Each number is 200 + 30 x the weight over the matrix's rms, rounded and kept within 0 to 999. Layers, rows and columns count from 0.

# q: layer 4 attention query, 320x320, rms 0.0617, rows 0-21, columns 160-319
# k: layer 4 attention key, 320x320, rms 0.0611, rows 0-20, columns 160-319
q0,219,192,160,220,207,186,179,177,200,219,198,187,197,222,184,240,182,179,168,190,198,203,200,184,195,222,195,184,184,169,165,198,212,201,210,206,190,185,194,187,187,201,216,213,203,184,194,202,192,187,214,222,196,205,183,205,184,199,201,161,159,211,205,161,207,186,205,216,206,175,181,184,197,230,220,202,208,180,207,215,207,182,178,203,214,171,182,173,211,202,165,230,231,178,191,201,197,199,203,202,193,219,213,206,189,161,196,164,221,187,203,195,209,199,210,221,223,195,179,227,199,211,229,194,229,207,241,203,185,202,197,184,200,182,184,211,176,183,223,193,206,174,215,209,210,150,218,215,205,180,212,240,179,182,187,187,224,191,168,195
k0,180,183,205,196,205,205,278,190,203,195,190,191,200,229,184,165,200,228,218,188,219,228,205,241,249,207,215,189,209,222,174,197,203,174,158,255,205,152,207,228,207,207,188,227,202,255,152,242,218,183,231,225,179,196,197,171,198,246,215,225,182,197,172,244,176,219,238,244,231,213,214,151,223,169,181,222,181,234,195,179,221,221,207,229,188,223,207,181,184,157,266,174,219,251,230,211,205,171,222,176,189,190,173,183,249,189,190,194,182,222,186,228,163,226,170,200,215,246,189,189,196,239,166,195,173,226,215,200,192,192,211,193,233,227,238,230,157,268,211,201,176,206,177,160,209,191,203,225,187,234,163,163,225,215,169,161,191,205,160,211
q1,169,184,233,199,187,209,203,187,193,199,164,209,225,172,217,149,226,227,223,196,206,219,154,207,198,213,213,195,211,204,234,209,173,215,190,220,179,207,223,207,223,240,163,178,179,187,208,191,187,217,191,184,198,181,209,197,256,201,186,204,219,191,223,232,221,200,197,194,187,216,225,226,209,165,180,209,190,199,184,194,187,170,249,202,183,223,209,235,197,240,197,185,177,215,200,202,203,205,193,215,178,189,217,197,176,204,196,232,201,196,181,210,179,208,215,185,206,230,242,167,189,200,173,188,166,183,145,224,191,183,185,209,217,227,195,192,237,214,155,191,189,240,210,234,199,227,190,193,185,211,199,157,206,221,213,200,188,184,227,188
k1,207,198,218,196,202,181,139,261,239,174,194,217,210,195,207,193,204,174,166,199,217,162,192,182,215,216,180,221,217,207,189,219,197,240,186,195,241,228,180,173,210,195,198,180,195,177,189,233,216,211,217,179,189,195,200,224,170,166,227,201,197,203,172,195,220,208,201,191,209,187,158,212,179,241,242,201,204,209,189,205,178,204,189,207,180,168,192,180,231,201,189,194,234,187,191,185,158,224,178,176,252,201,186,183,187,194,237,215,198,228,202,157,235,206,195,187,189,169,180,212,191,169,218,218,188,183,212,193,209,233,213,200,216,182,188,172,207,165,201,212,201,227,168,177,200,195,196,195,240,180,241,202,210,220,209,194,220,197,207,205
q2,203,220,206,198,214,186,219,218,204,161,179,190,206,204,240,201,251,258,264,201,209,201,209,183,209,175,207,232,180,217,182,216,183,220,179,220,178,241,183,192,229,192,148,196,180,214,269,219,162,261,188,188,191,213,206,166,155,223,177,233,169,190,203,229,261,228,174,174,240,230,215,205,228,205,175,191,192,212,131,191,205,204,219,180,191,245,227,200,180,234,232,173,182,226,198,183,194,207,192,236,208,196,199,202,207,216,215,245,208,238,171,186,168,195,193,191,224,207,200,178,207,223,222,222,160,173,184,204,185,224,199,210,209,220,215,170,237,190,201,177,215,263,180,193,181,220,225,162,217,258,161,215,227,236,160,194,214,156,227,195
k2,220,186,186,219,213,225,231,195,168,213,190,211,222,199,222,177,222,206,174,216,223,168,183,211,198,205,186,199,201,177,212,207,191,247,233,206,185,178,194,213,178,204,199,218,210,176,185,201,214,191,195,165,182,191,184,215,196,230,187,193,228,194,193,230,217,196,172,196,216,218,187,184,204,223,208,230,157,208,204,200,205,205,256,187,215,217,200,223,210,256,192,258,179,183,214,180,214,242,216,192,215,212,175,197,217,202,186,229,203,147,212,209,165,176,216,202,211,172,180,230,205,236,210,174,191,224,199,220,211,207,217,203,165,177,221,195,191,186,210,229,231,203,195,205,217,190,197,193,216,182,204,201,196,181,215,178,208,232,206,154
q3,177,166,238,188,212,259,196,186,229,209,193,199,199,182,217,206,191,190,172,211,216,217,207,209,219,241,183,211,229,169,223,190,203,210,180,206,218,163,228,202,199,244,214,190,172,193,192,218,210,166,213,202,217,162,212,213,216,209,194,201,227,197,218,213,204,221,186,201,165,202,192,227,205,202,178,218,166,220,181,198,213,188,217,245,171,197,187,204,225,225,190,212,193,216,194,200,202,211,197,193,194,161,195,233,202,196,176,189,199,220,190,192,209,231,240,184,189,226,216,175,192,253,183,152,175,236,185,210,213,187,181,181,213,190,192,208,233,200,220,208,199,212,181,207,217,208,183,235,185,177,217,186,183,200,194,228,214,175,227,221
k3,277,208,166,204,148,165,161,215,179,204,192,204,221,197,218,219,154,207,175,227,175,169,187,208,169,211,175,247,160,245,228,164,209,206,147,180,183,247,197,199,234,201,198,209,186,133,202,165,172,214,226,181,202,230,203,235,168,159,227,135,255,162,185,200,206,174,167,129,202,186,225,219,225,229,235,160,241,138,184,215,218,163,198,202,169,252,187,178,207,193,258,199,219,188,224,170,206,241,192,192,188,239,233,188,154,176,211,201,227,214,179,223,191,178,222,226,166,159,205,203,241,173,270,227,253,146,160,192,191,210,232,229,181,168,186,167,200,162,178,208,191,219,224,214,183,210,211,180,195,206,210,212,210,217,180,192,233,212,224,230
q4,195,243,200,213,205,199,232,200,165,203,211,208,147,240,236,207,212,228,251,185,221,225,173,185,186,163,229,188,196,220,146,203,204,242,181,207,197,207,151,217,225,180,178,218,222,244,237,221,166,219,207,180,179,193,194,194,159,205,168,231,167,182,218,168,200,246,153,139,250,239,196,181,206,199,174,175,229,170,203,227,215,204,220,187,217,215,235,211,204,200,205,261,181,163,170,191,221,206,218,226,229,213,192,230,218,200,202,248,214,235,187,201,180,209,218,196,226,180,186,207,197,211,241,230,213,171,189,202,215,212,248,241,186,218,220,210,206,194,218,190,184,236,234,185,222,198,238,192,217,212,168,177,202,241,163,202,197,147,226,231
k4,206,182,189,165,168,192,212,216,238,230,197,185,208,159,212,214,219,230,212,178,235,183,209,224,191,206,193,221,221,218,169,210,204,167,201,209,166,222,207,164,189,200,178,223,215,190,168,173,185,221,178,214,185,242,174,203,191,223,205,212,183,191,225,207,225,179,176,210,213,235,221,224,211,195,236,223,159,185,216,206,210,215,211,200,204,194,196,206,186,240,222,202,162,191,224,217,226,215,204,203,175,201,198,191,178,204,196,195,175,177,214,217,190,184,198,192,217,199,181,215,194,203,188,214,222,169,201,216,197,210,197,198,199,217,208,204,178,198,178,228,218,182,196,206,197,220,210,200,221,192,205,228,215,178,200,186,210,200,204,169
q5,222,181,200,217,224,177,231,198,218,181,180,185,245,172,157,191,184,211,165,206,216,217,196,225,227,198,212,260,157,203,218,191,194,197,211,204,181,201,226,212,217,209,226,244,242,160,184,218,201,164,237,217,204,222,183,253,191,170,213,239,195,190,193,217,180,169,219,240,188,183,231,203,214,247,201,213,177,206,197,227,223,231,191,207,212,202,183,198,172,228,264,182,192,224,214,221,176,209,208,151,204,220,182,205,183,203,200,183,195,132,204,226,195,183,150,232,201,226,214,195,189,189,158,201,228,179,193,191,213,223,222,183,173,179,227,188,208,208,191,242,194,179,211,227,193,217,202,232,179,193,221,174,154,192,245,216,243,267,244,141
k5,180,218,218,183,161,197,187,194,161,217,202,223,195,165,206,207,200,153,260,243,199,220,229,179,185,188,159,183,208,155,199,212,172,208,229,196,214,195,140,132,161,185,187,169,248,203,180,214,237,216,201,195,201,205,229,205,178,161,226,187,244,232,147,240,189,158,242,238,219,169,127,172,168,127,245,173,191,279,211,204,166,208,163,223,222,207,199,146,214,184,196,236,196,188,237,184,194,180,228,291,241,217,207,247,250,198,175,203,179,153,227,209,209,186,214,172,210,209,165,214,161,174,118,225,175,230,250,235,207,202,179,179,210,149,180,224,240,214,217,194,205,213,197,179,279,211,205,198,204,206,226,224,257,214,198,193,193,189,178,166
q6,224,192,228,164,231,206,182,199,241,183,210,177,208,201,169,192,209,185,141,232,174,206,166,177,239,204,183,199,187,160,252,190,201,178,238,191,227,211,245,193,169,208,246,167,209,199,189,176,242,161,183,215,226,230,208,221,197,199,215,145,208,221,149,265,196,168,220,269,159,186,189,185,223,199,236,187,161,231,203,192,204,228,196,181,188,176,185,179,209,211,217,146,212,212,232,204,195,203,163,168,191,218,193,194,203,222,185,152,172,160,248,180,234,165,181,240,162,234,205,215,183,168,151,141,218,225,230,204,224,199,155,201,193,207,181,186,169,187,192,230,196,138,180,203,183,208,175,254,253,168,230,205,174,161,216,213,200,233,230,197
k6,190,245,219,214,162,206,196,198,170,226,212,201,208,210,204,202,157,182,189,179,156,199,191,176,202,196,211,220,216,225,165,191,220,176,206,229,174,196,215,220,212,222,206,189,190,221,248,194,176,174,220,230,247,190,197,206,169,223,185,201,206,161,196,204,193,223,195,175,200,177,215,196,216,218,243,190,229,173,208,187,181,166,186,194,183,252,171,198,200,185,217,158,224,200,159,216,194,179,184,203,191,211,196,199,184,219,196,210,243,175,204,210,205,230,203,177,165,180,209,203,227,227,192,202,188,176,192,183,207,176,182,204,163,175,196,199,238,183,202,190,188,206,210,190,211,178,220,207,159,222,202,210,182,196,200,196,198,190,194,202
q7,187,172,225,196,209,209,158,208,182,212,184,243,170,210,186,198,168,189,193,226,223,180,149,248,157,262,195,172,203,194,226,184,150,192,194,183,197,224,201,182,136,221,198,149,139,200,175,189,166,196,154,147,129,199,189,182,207,226,217,119,202,224,210,200,183,191,237,159,190,197,185,184,152,174,165,196,260,241,213,146,172,156,215,228,241,143,179,204,234,182,176,162,234,193,210,197,224,185,170,248,189,145,234,183,172,190,175,213,165,199,190,248,213,219,203,174,242,188,217,215,224,192,191,170,198,227,173,201,262,202,123,257,193,204,123,222,168,187,245,155,200,181,236,224,206,187,239,189,207,173,250,212,230,175,176,223,188,196,147,216
k7,187,200,238,234,156,200,194,201,198,182,229,229,196,206,223,181,189,192,202,193,185,192,218,158,184,188,220,201,185,180,206,180,226,197,190,196,198,194,192,244,213,196,226,196,194,207,222,189,169,203,220,188,227,215,191,203,183,241,196,202,213,182,192,207,190,252,162,162,200,212,235,213,218,213,238,172,198,138,201,231,182,194,179,229,135,244,205,184,238,213,196,173,203,201,255,205,212,193,200,155,174,198,174,165,206,191,189,224,232,223,207,199,168,206,235,179,146,204,241,224,196,224,242,155,198,170,197,217,190,208,230,226,208,172,182,150,172,196,210,186,187,228,199,130,177,211,208,198,208,206,184,204,184,223,249,167,228,231,194,185
q8,221,263,194,244,206,198,188,237,212,200,221,144,143,196,181,245,180,203,156,208,200,173,212,150,214,198,157,203,230,181,224,185,217,175,214,206,228,209,204,199,207,229,192,217,213,231,201,172,209,180,238,228,141,242,233,195,159,227,204,216,198,245,196,186,166,249,233,206,218,170,203,184,184,199,202,196,218,132,280,195,193,230,189,201,203,221,217,200,176,196,202,186,231,219,204,241,169,243,200,174,190,205,202,200,193,191,217,191,206,165,264,175,189,212,157,192,137,222,177,219,251,182,197,185,211,179,228,157,183,204,221,205,179,152,212,227,171,237,219,249,211,190,238,215,168,197,221,211,221,191,243,251,179,159,216,198,213,216,184,223
k8,166,224,216,168,182,225,201,199,179,185,189,211,169,193,167,179,232,202,222,195,203,212,166,236,209,209,196,158,235,208,213,210,216,152,220,185,241,176,167,184,184,218,227,178,209,230,213,203,217,254,164,195,204,215,225,168,214,209,227,198,153,201,189,177,174,218,204,174,214,188,198,194,171,169,227,166,241,204,234,184,182,205,197,219,221,186,183,221,206,128,161,180,222,230,187,203,231,148,217,217,217,173,212,212,199,172,188,156,220,213,178,241,225,199,203,193,211,192,196,218,182,229,173,228,213,218,213,172,193,195,190,221,251,181,134,234,184,216,205,182,224,174,221,219,200,171,221,194,176,199,212,192,216,205,220,199,185,219,200,227
q9,232,150,227,203,194,191,196,196,188,181,142,232,192,203,226,174,207,247,153,203,223,203,204,185,213,199,213,184,182,207,217,208,168,197,198,221,228,198,240,223,173,188,195,200,184,171,185,241,177,172,204,178,196,146,183,174,197,216,132,158,209,190,200,218,197,182,182,175,192,203,209,154,218,199,166,221,155,182,156,204,181,197,226,203,131,164,195,211,221,165,167,203,157,213,203,190,187,215,152,189,196,219,218,178,151,170,154,244,176,191,215,253,168,177,219,216,205,215,211,231,180,196,190,172,159,170,202,217,222,243,150,243,246,195,182,207,177,206,193,210,170,241,186,161,202,201,218,192,201,194,191,210,234,167,196,199,179,187,195,178
k9,181,164,213,187,221,200,229,203,225,230,220,216,246,200,199,178,201,229,204,212,238,219,229,178,209,189,178,175,197,179,171,205,208,217,189,221,185,223,183,212,202,185,179,185,222,184,175,201,206,225,196,200,205,183,146,218,241,216,207,211,189,205,217,202,226,186,167,215,233,246,193,243,202,206,219,207,151,244,167,200,218,256,259,190,215,231,168,195,172,208,229,224,161,212,240,199,187,168,217,193,197,144,210,187,206,195,234,167,177,184,174,202,176,181,148,212,245,179,223,146,205,254,170,164,170,212,208,208,208,163,226,227,178,222,202,189,194,242,164,180,211,215,198,195,239,192,177,168,194,214,173,184,180,220,198,165,214,189,227,177
q10,224,176,251,161,191,193,162,207,220,205,221,213,202,196,157,203,220,216,198,250,177,161,165,155,231,227,195,161,185,221,168,166,170,177,248,197,219,201,194,190,152,226,195,134,230,213,230,183,184,147,206,199,128,204,241,176,172,207,182,115,178,192,131,216,181,225,255,226,224,222,217,199,205,199,211,157,173,280,237,184,175,224,200,191,239,185,165,193,213,179,168,150,218,213,226,220,211,203,210,200,217,140,228,164,206,176,204,240,163,174,221,200,214,181,178,216,175,178,183,210,220,184,116,169,190,230,189,214,212,211,173,215,199,228,167,235,149,263,218,212,135,213,248,185,167,171,189,203,231,174,246,205,198,219,199,218,174,208,145,205
k10,188,197,216,203,176,176,195,231,186,174,218,211,195,188,216,218,169,143,188,233,189,254,187,234,191,158,228,216,174,188,224,194,219,237,210,190,189,162,208,199,179,183,185,178,147,221,199,187,155,192,199,183,203,213,201,224,206,212,186,154,216,189,215,205,188,226,186,174,176,201,198,212,170,189,180,214,226,153,191,182,158,184,198,233,185,202,197,182,211,214,185,181,196,188,169,237,285,184,234,197,179,182,185,184,171,172,189,214,218,197,198,230,168,160,198,204,190,204,198,237,210,185,252,176,220,201,198,190,215,201,221,212,191,177,182,145,233,193,221,189,211,157,177,217,165,220,203,183,238,198,176,210,167,219,233,222,196,174,208,183
q11,252,250,196,177,174,189,211,182,232,179,251,161,206,192,150,225,200,194,181,189,164,163,221,163,250,210,219,183,251,198,230,192,199,191,193,191,241,209,228,169,226,220,192,177,200,206,199,149,187,188,188,162,172,243,256,208,198,244,174,161,213,227,187,199,184,271,225,170,213,196,202,230,197,215,237,203,199,180,238,208,169,203,164,171,211,174,175,194,224,191,186,226,243,190,246,156,196,212,229,185,202,205,175,171,221,194,217,191,185,189,189,180,169,179,187,201,158,157,238,169,255,209,230,201,262,204,178,200,155,178,220,184,179,169,163,153,198,171,209,203,175,223,228,199,206,215,163,183,211,183,214,206,173,204,198,220,239,220,153,227
k11,202,219,226,136,179,219,191,182,220,191,160,209,181,237,158,139,187,214,200,221,175,184,165,153,243,197,177,190,223,264,174,240,164,169,203,192,229,195,210,221,217,233,269,207,213,249,224,182,202,236,231,249,191,174,167,162,188,209,246,177,238,155,194,163,230,157,178,199,190,148,187,167,176,170,220,138,236,197,249,231,234,218,142,209,207,269,172,166,182,159,184,154,240,189,160,201,194,221,210,157,269,223,233,197,179,229,193,147,189,216,182,154,215,253,160,173,181,167,176,190,229,192,249,204,222,188,202,216,184,231,183,238,185,196,153,217,259,188,163,218,232,153,216,164,234,170,239,200,207,205,186,161,240,212,186,207,168,244,178,227
q12,146,227,188,156,215,171,258,184,223,218,169,153,254,223,180,197,186,194,206,214,167,233,212,213,222,196,204,186,183,204,189,205,212,196,213,212,200,185,198,211,221,158,225,230,205,160,179,234,239,153,230,222,215,243,181,218,167,208,245,276,221,211,194,269,212,159,151,226,172,176,221,178,201,179,219,183,192,213,162,216,270,236,171,188,225,220,219,170,181,205,263,186,192,216,201,174,211,184,198,172,243,287,155,214,232,236,234,178,277,182,147,183,207,219,226,186,219,245,216,170,202,197,265,221,230,212,226,216,224,238,276,168,195,222,201,168,205,171,225,214,289,199,176,233,195,215,210,220,154,203,170,155,227,230,166,179,181,199,252,198
k12,160,191,215,220,220,204,192,177,166,202,225,225,205,169,166,217,216,162,169,195,183,193,195,186,150,198,177,211,207,203,222,200,200,154,205,214,208,220,231,212,204,218,232,172,220,184,215,171,209,170,197,216,203,248,255,158,196,191,223,192,181,204,148,191,191,226,243,253,210,168,200,205,244,222,219,195,169,288,239,178,190,169,207,189,227,190,216,197,158,208,197,171,222,201,246,239,193,165,206,203,202,201,186,216,204,181,175,197,190,177,247,178,247,223,204,185,170,200,185,187,237,179,148,185,195,226,197,220,207,168,171,135,207,215,195,195,209,218,221,193,181,153,215,210,214,193,181,224,163,177,231,203,217,179,195,206,199,226,171,202
q13,214,133,155,175,169,294,254,207,123,231,199,267,206,238,241,190,176,245,188,188,260,179,221,236,155,161,189,199,239,194,194,222,140,267,140,180,191,220,177,245,211,172,192,234,179,195,239,237,140,204,206,171,263,192,115,216,189,243,162,185,172,211,234,201,188,207,194,180,180,207,261,159,158,185,161,197,167,137,178,241,247,132,188,203,193,164,209,265,244,216,245,256,181,118,193,193,217,179,216,221,173,184,178,241,171,125,141,225,173,235,222,192,207,193,259,172,219,199,212,228,188,219,205,268,194,174,195,222,221,237,174,200,179,158,191,206,210,203,167,181,152,179,195,178,191,175,240,246,186,228,178,184,186,217,186,154,186,160,199,246
k13,220,185,182,182,166,188,151,213,208,190,150,220,159,182,222,195,228,226,235,156,291,211,231,222,205,232,207,216,220,184,183,179,256,201,159,212,232,192,170,194,213,244,183,180,160,195,161,229,239,228,227,225,148,199,216,163,230,261,205,285,178,230,242,178,176,255,181,218,223,257,179,210,203,199,213,206,208,176,172,235,222,255,170,170,171,149,203,203,202,190,184,207,175,217,148,183,169,212,149,192,226,207,217,199,213,156,197,227,175,260,175,142,180,251,224,202,249,166,171,254,187,237,200,198,190,217,184,201,173,183,233,221,199,224,240,182,202,190,217,167,191,222,205,194,204,166,238,172,151,200,198,214,230,183,182,184,199,210,228,165
q14,228,223,178,159,224,187,140,164,158,250,205,194,225,219,223,212,231,186,195,212,228,193,248,193,142,214,209,173,167,236,183,198,181,226,200,169,213,228,190,207,180,165,186,214,254,173,218,225,182,250,207,181,173,214,158,216,198,124,169,155,251,213,156,231,233,141,185,219,232,203,242,187,181,188,284,198,156,174,182,225,158,236,225,216,219,115,210,175,179,188,232,181,194,183,176,219,155,161,175,216,208,218,220,212,222,169,193,162,201,162,229,185,151,150,224,192,243,238,220,164,216,197,250,221,230,228,184,222,236,211,156,200,181,183,234,151,196,176,158,215,215,177,197,149,226,244,226,200,225,231,168,196,205,194,196,160,228,242,203,190
k14,167,193,186,292,249,202,246,187,157,145,243,282,147,195,251,215,191,178,202,189,214,193,186,215,161,203,227,216,209,239,180,208,188,181,193,234,149,208,232,233,178,203,181,193,202,221,197,248,243,198,254,162,209,205,222,250,184,261,175,224,194,162,172,220,200,226,196,195,180,180,200,192,177,249,166,203,209,192,215,188,178,152,195,226,194,234,191,187,185,249,258,193,189,187,240,190,170,247,206,249,188,128,147,211,191,217,202,228,141,283,225,236,131,244,203,243,164,180,223,220,171,229,190,108,170,204,251,217,193,224,170,129,170,161,203,218,173,208,243,183,171,135,174,159,197,196,236,179,204,224,176,191,219,220,237,214,238,223,146,177
q15,165,169,230,205,233,169,221,207,212,182,185,242,225,252,181,179,181,231,177,171,216,199,111,215,179,164,240,166,163,167,161,162,141,202,201,217,230,217,139,197,207,182,175,229,226,184,221,190,197,177,230,193,181,196,204,217,173,180,218,170,275,232,153,212,236,148,242,146,200,199,235,135,195,149,253,209,214,297,136,252,203,211,145,208,115,242,224,169,264,210,247,217,222,210,193,192,212,207,221,241,249,175,206,179,190,195,231,184,251,219,198,218,213,213,181,169,214,218,184,159,243,84,194,233,201,185,219,158,223,234,191,203,229,158,113,218,220,132,196,180,255,192,209,182,201,226,133,262,173,178,197,194,193,197,193,171,149,123,220,247
k15,167,199,204,174,226,173,181,209,217,181,216,207,181,221,148,212,204,153,177,205,191,162,219,125,206,206,231,171,232,179,223,202,202,136,190,222,174,176,261,233,191,177,166,146,200,211,216,146,182,195,204,173,207,237,234,200,161,202,204,188,189,221,171,160,208,243,192,223,165,154,159,203,230,184,215,134,233,135,217,181,169,193,216,207,218,214,240,160,229,183,165,207,276,195,215,237,247,197,182,143,219,197,199,171,199,201,223,196,200,218,197,163,174,200,203,238,188,203,226,215,180,234,194,157,213,178,224,208,222,210,196,194,223,226,173,220,188,165,241,189,181,177,240,185,189,216,218,163,228,184,213,226,180,219,202,229,227,252,205,199
q16,245,238,167,189,165,229,221,199,180,226,251,172,173,167,227,205,180,204,223,200,201,162,242,178,204,245,189,202,228,238,181,234,243,257,183,213,162,189,206,212,225,147,197,175,217,181,180,177,181,202,222,175,211,203,148,211,189,226,233,185,215,176,224,182,155,222,201,203,205,216,183,132,168,197,204,172,263,121,230,166,209,165,161,162,225,206,176,219,207,210,190,246,240,159,255,209,161,237,196,199,191,179,245,203,168,137,188,215,228,199,192,169,148,188,223,231,190,193,234,163,204,221,257,217,210,214,222,191,143,181,166,168,187,210,173,211,224,178,168,194,172,192,184,141,241,202,231,229,174,194,207,192,186,179,160,204,187,184,150,218
k16,201,250,208,204,216,174,186,203,198,166,212,193,210,191,222,184,232,246,165,210,241,161,159,159,215,206,233,245,151,155,178,142,206,164,188,164,195,269,212,199,295,217,208,199,204,201,213,217,187,216,224,198,116,170,189,179,162,186,166,219,224,228,215,218,249,224,195,219,175,171,224,172,164,215,201,189,213,133,206,248,198,182,226,173,143,216,203,221,186,212,171,200,211,206,202,204,236,238,228,110,214,244,169,169,155,214,199,283,214,211,248,147,200,175,184,199,233,224,208,206,210,211,257,183,209,132,188,267,216,252,221,211,204,203,159,169,133,193,151,217,194,229,225,206,175,233,223,213,194,236,188,155,201,180,215,178,216,217,165,158
q17,221,231,174,229,237,158,174,208,191,204,197,169,190,224,175,188,248,187,207,227,158,182,207,182,208,166,193,267,183,215,220,269,217,211,218,199,203,164,171,197,180,210,142,213,238,210,209,155,222,168,202,210,225,224,238,174,149,164,215,179,153,169,162,242,227,199,205,194,194,150,234,271,241,197,216,253,128,228,225,225,204,175,209,172,224,248,192,169,209,242,191,141,185,202,240,140,198,207,182,206,211,241,195,222,244,281,230,200,168,161,195,172,204,183,175,169,188,140,152,123,220,118,220,247,225,185,167,234,198,204,203,228,180,205,235,154,177,217,175,215,251,208,217,241,231,238,187,242,198,174,218,168,229,249,162,236,196,187,197,245
k17,209,187,179,187,103,220,212,170,200,223,100,153,179,238,142,226,266,217,282,96,121,184,197,305,255,255,214,151,263,202,140,230,174,180,204,155,258,131,126,243,226,239,216,210,121,264,233,212,231,236,230,224,148,218,243,60,147,215,212,233,137,240,182,158,103,222,148,199,148,192,194,133,182,78,204,205,247,220,245,266,208,194,97,169,198,189,220,218,207,77,176,250,241,227,146,199,182,165,218,154,242,221,204,177,277,159,244,203,173,260,224,282,236,244,167,186,241,228,142,301,185,163,212,317,256,245,279,173,177,191,190,285,264,211,191,232,228,214,240,227,302,269,202,275,136,184,177,200,197,222,166,220,297,177,196,136,122,141,176,223
q18,260,188,218,143,196,231,216,196,161,225,232,185,171,229,196,203,168,207,168,206,177,192,237,123,191,203,150,181,148,169,242,223,137,213,265,171,204,223,183,245,164,188,191,233,213,157,270,226,184,191,195,181,232,228,212,203,195,157,195,157,205,202,150,204,224,129,191,155,142,179,189,133,169,224,229,204,218,78,208,178,179,189,180,212,210,214,155,214,233,266,232,185,229,157,262,215,164,213,187,246,176,217,256,210,168,197,218,150,216,207,218,163,185,182,262,217,176,201,219,200,238,134,241,235,235,217,233,203,183,245,180,178,184,212,164,214,91,124,163,186,218,165,207,188,178,257,254,251,269,262,216,152,192,144,250,198,205,202,201,239
k18,248,192,160,201,175,183,180,191,250,208,170,173,103,171,247,231,217,231,215,175,258,171,256,191,203,223,218,193,197,153,182,220,194,144,229,168,176,275,181,256,237,144,167,206,135,159,224,254,240,199,184,205,168,202,185,211,168,163,209,132,290,253,163,222,228,118,197,239,259,139,219,157,171,163,251,202,238,102,245,189,201,207,205,166,216,180,199,200,163,139,211,241,201,201,200,182,178,219,172,197,256,278,231,183,158,203,177,217,231,186,220,153,181,127,233,224,233,214,210,272,165,87,182,255,239,168,244,186,194,266,169,159,212,189,172,213,142,162,176,232,214,163,239,288,180,273,270,220,215,215,176,144,265,162,219,157,244,204,144,213
q19,194,203,254,243,181,230,198,228,136,187,234,213,145,182,217,210,165,196,198,179,212,246,178,219,164,222,193,199,217,201,207,138,209,134,228,216,186,218,202,134,224,180,212,132,212,219,139,277,166,179,172,245,181,189,189,222,217,208,197,258,221,199,191,142,219,224,237,235,196,184,122,151,142,219,164,191,220,241,214,131,156,240,232,244,223,130,192,203,193,220,165,172,239,204,166,233,184,210,194,218,244,187,220,220,232,166,160,217,181,229,224,212,166,198,194,228,240,196,214,236,208,262,177,115,170,191,209,168,157,177,202,188,202,155,148,196,216,191,231,183,236,213,222,180,198,185,200,170,205,146,226,246,203,179,174,244,213,268,159,135
k19,217,191,221,229,177,159,192,198,177,218,290,240,254,192,188,181,195,239,206,259,233,170,225,150,183,211,174,173,209,193,211,139,221,135,189,247,183,220,257,169,175,183,222,113,227,156,135,260,192,178,165,211,279,156,133,315,258,192,201,137,189,213,172,290,198,195,264,253,294,232,229,208,187,277,201,206,148,281,159,101,163,201,262,245,191,183,141,173,192,222,231,165,182,231,260,229,269,147,165,225,200,111,203,227,145,178,167,195,213,196,222,171,179,194,207,253,221,201,275,154,181,215,126,105,148,217,243,172,180,88,200,85,196,191,164,185,199,261,196,207,94,247,194,141,227,175,232,178,246,189,208,218,166,179,229,195,166,181,187,182
q20,157,187,212,148,208,205,214,139,227,202,151,221,159,203,181,186,204,241,193,234,187,197,172,194,205,167,206,194,200,151,213,248,179,241,188,184,209,213,175,229,270,231,209,181,216,129,215,162,225,116,212,206,230,265,222,227,163,187,228,154,222,218,193,241,230,200,207,190,169,151,224,238,216,164,204,208,201,216,201,222,256,236,147,201,196,239,167,181,181,189,219,238,233,148,307,115,245,223,236,238,189,179,220,211,185,214,203,271,233,197,186,126,260,211,227,174,145,165,144,163,202,162,211,229,225,151,175,266,205,187,174,220,260,163,212,182,224,180,174,192,199,166,205,197,201,233,164,276,183,203,182,163,241,217,197,204,202,197,210,258
k20,176,219,227,174,201,206,207,170,173,190,224,179,216,214,187,171,236,197,215,228,214,181,174,168,211,202,204,193,171,182,175,167,198,237,223,194,210,205,200,188,215,204,186,215,204,230,218,183,208,237,154,194,176,172,203,145,166,166,218,185,168,228,216,206,203,166,194,179,218,221,214,183,211,159,195,221,231,153,186,248,211,207,220,202,219,195,178,197,212,212,203,198,214,229,172,196,212,195,241,202,172,212,209,201,193,222,200,209,170,208,191,232,214,186,188,218,218,191,219,226,193,206,232,210,242,192,177,220,227,241,196,241,201,232,176,184,157,190,210,213,227,209,203,217,228,203,239,176,183,195,203,184,215,199,189,190,164,199,187,201
q21,164,140,228,87,216,223,233,112,221,247,146,158,189,297,207,208,201,269,193,243,221,161,143,111,213,142,175,157,155,180,174,249,104,271,180,215,176,188,140,313,222,188,215,221,219,104,257,182,178,152,225,207,156,294,217,179,56,152,251,120,208,273,134,250,229,176,226,239,146,121,272,167,215,136,225,187,261,90,242,250,282,205,74,205,222,227,223,187,243,183,254,276,278,125,215,140,261,249,233,212,221,255,142,195,198,210,205,228,284,193,204,172,240,158,272,205,175,237,148,222,216,134,269,318,232,159,193,252,192,252,206,225,240,156,156,221,170,169,173,219,204,101,175,194,193,246,277,297,223,240,172,134,247,233,178,150,173,142,199,292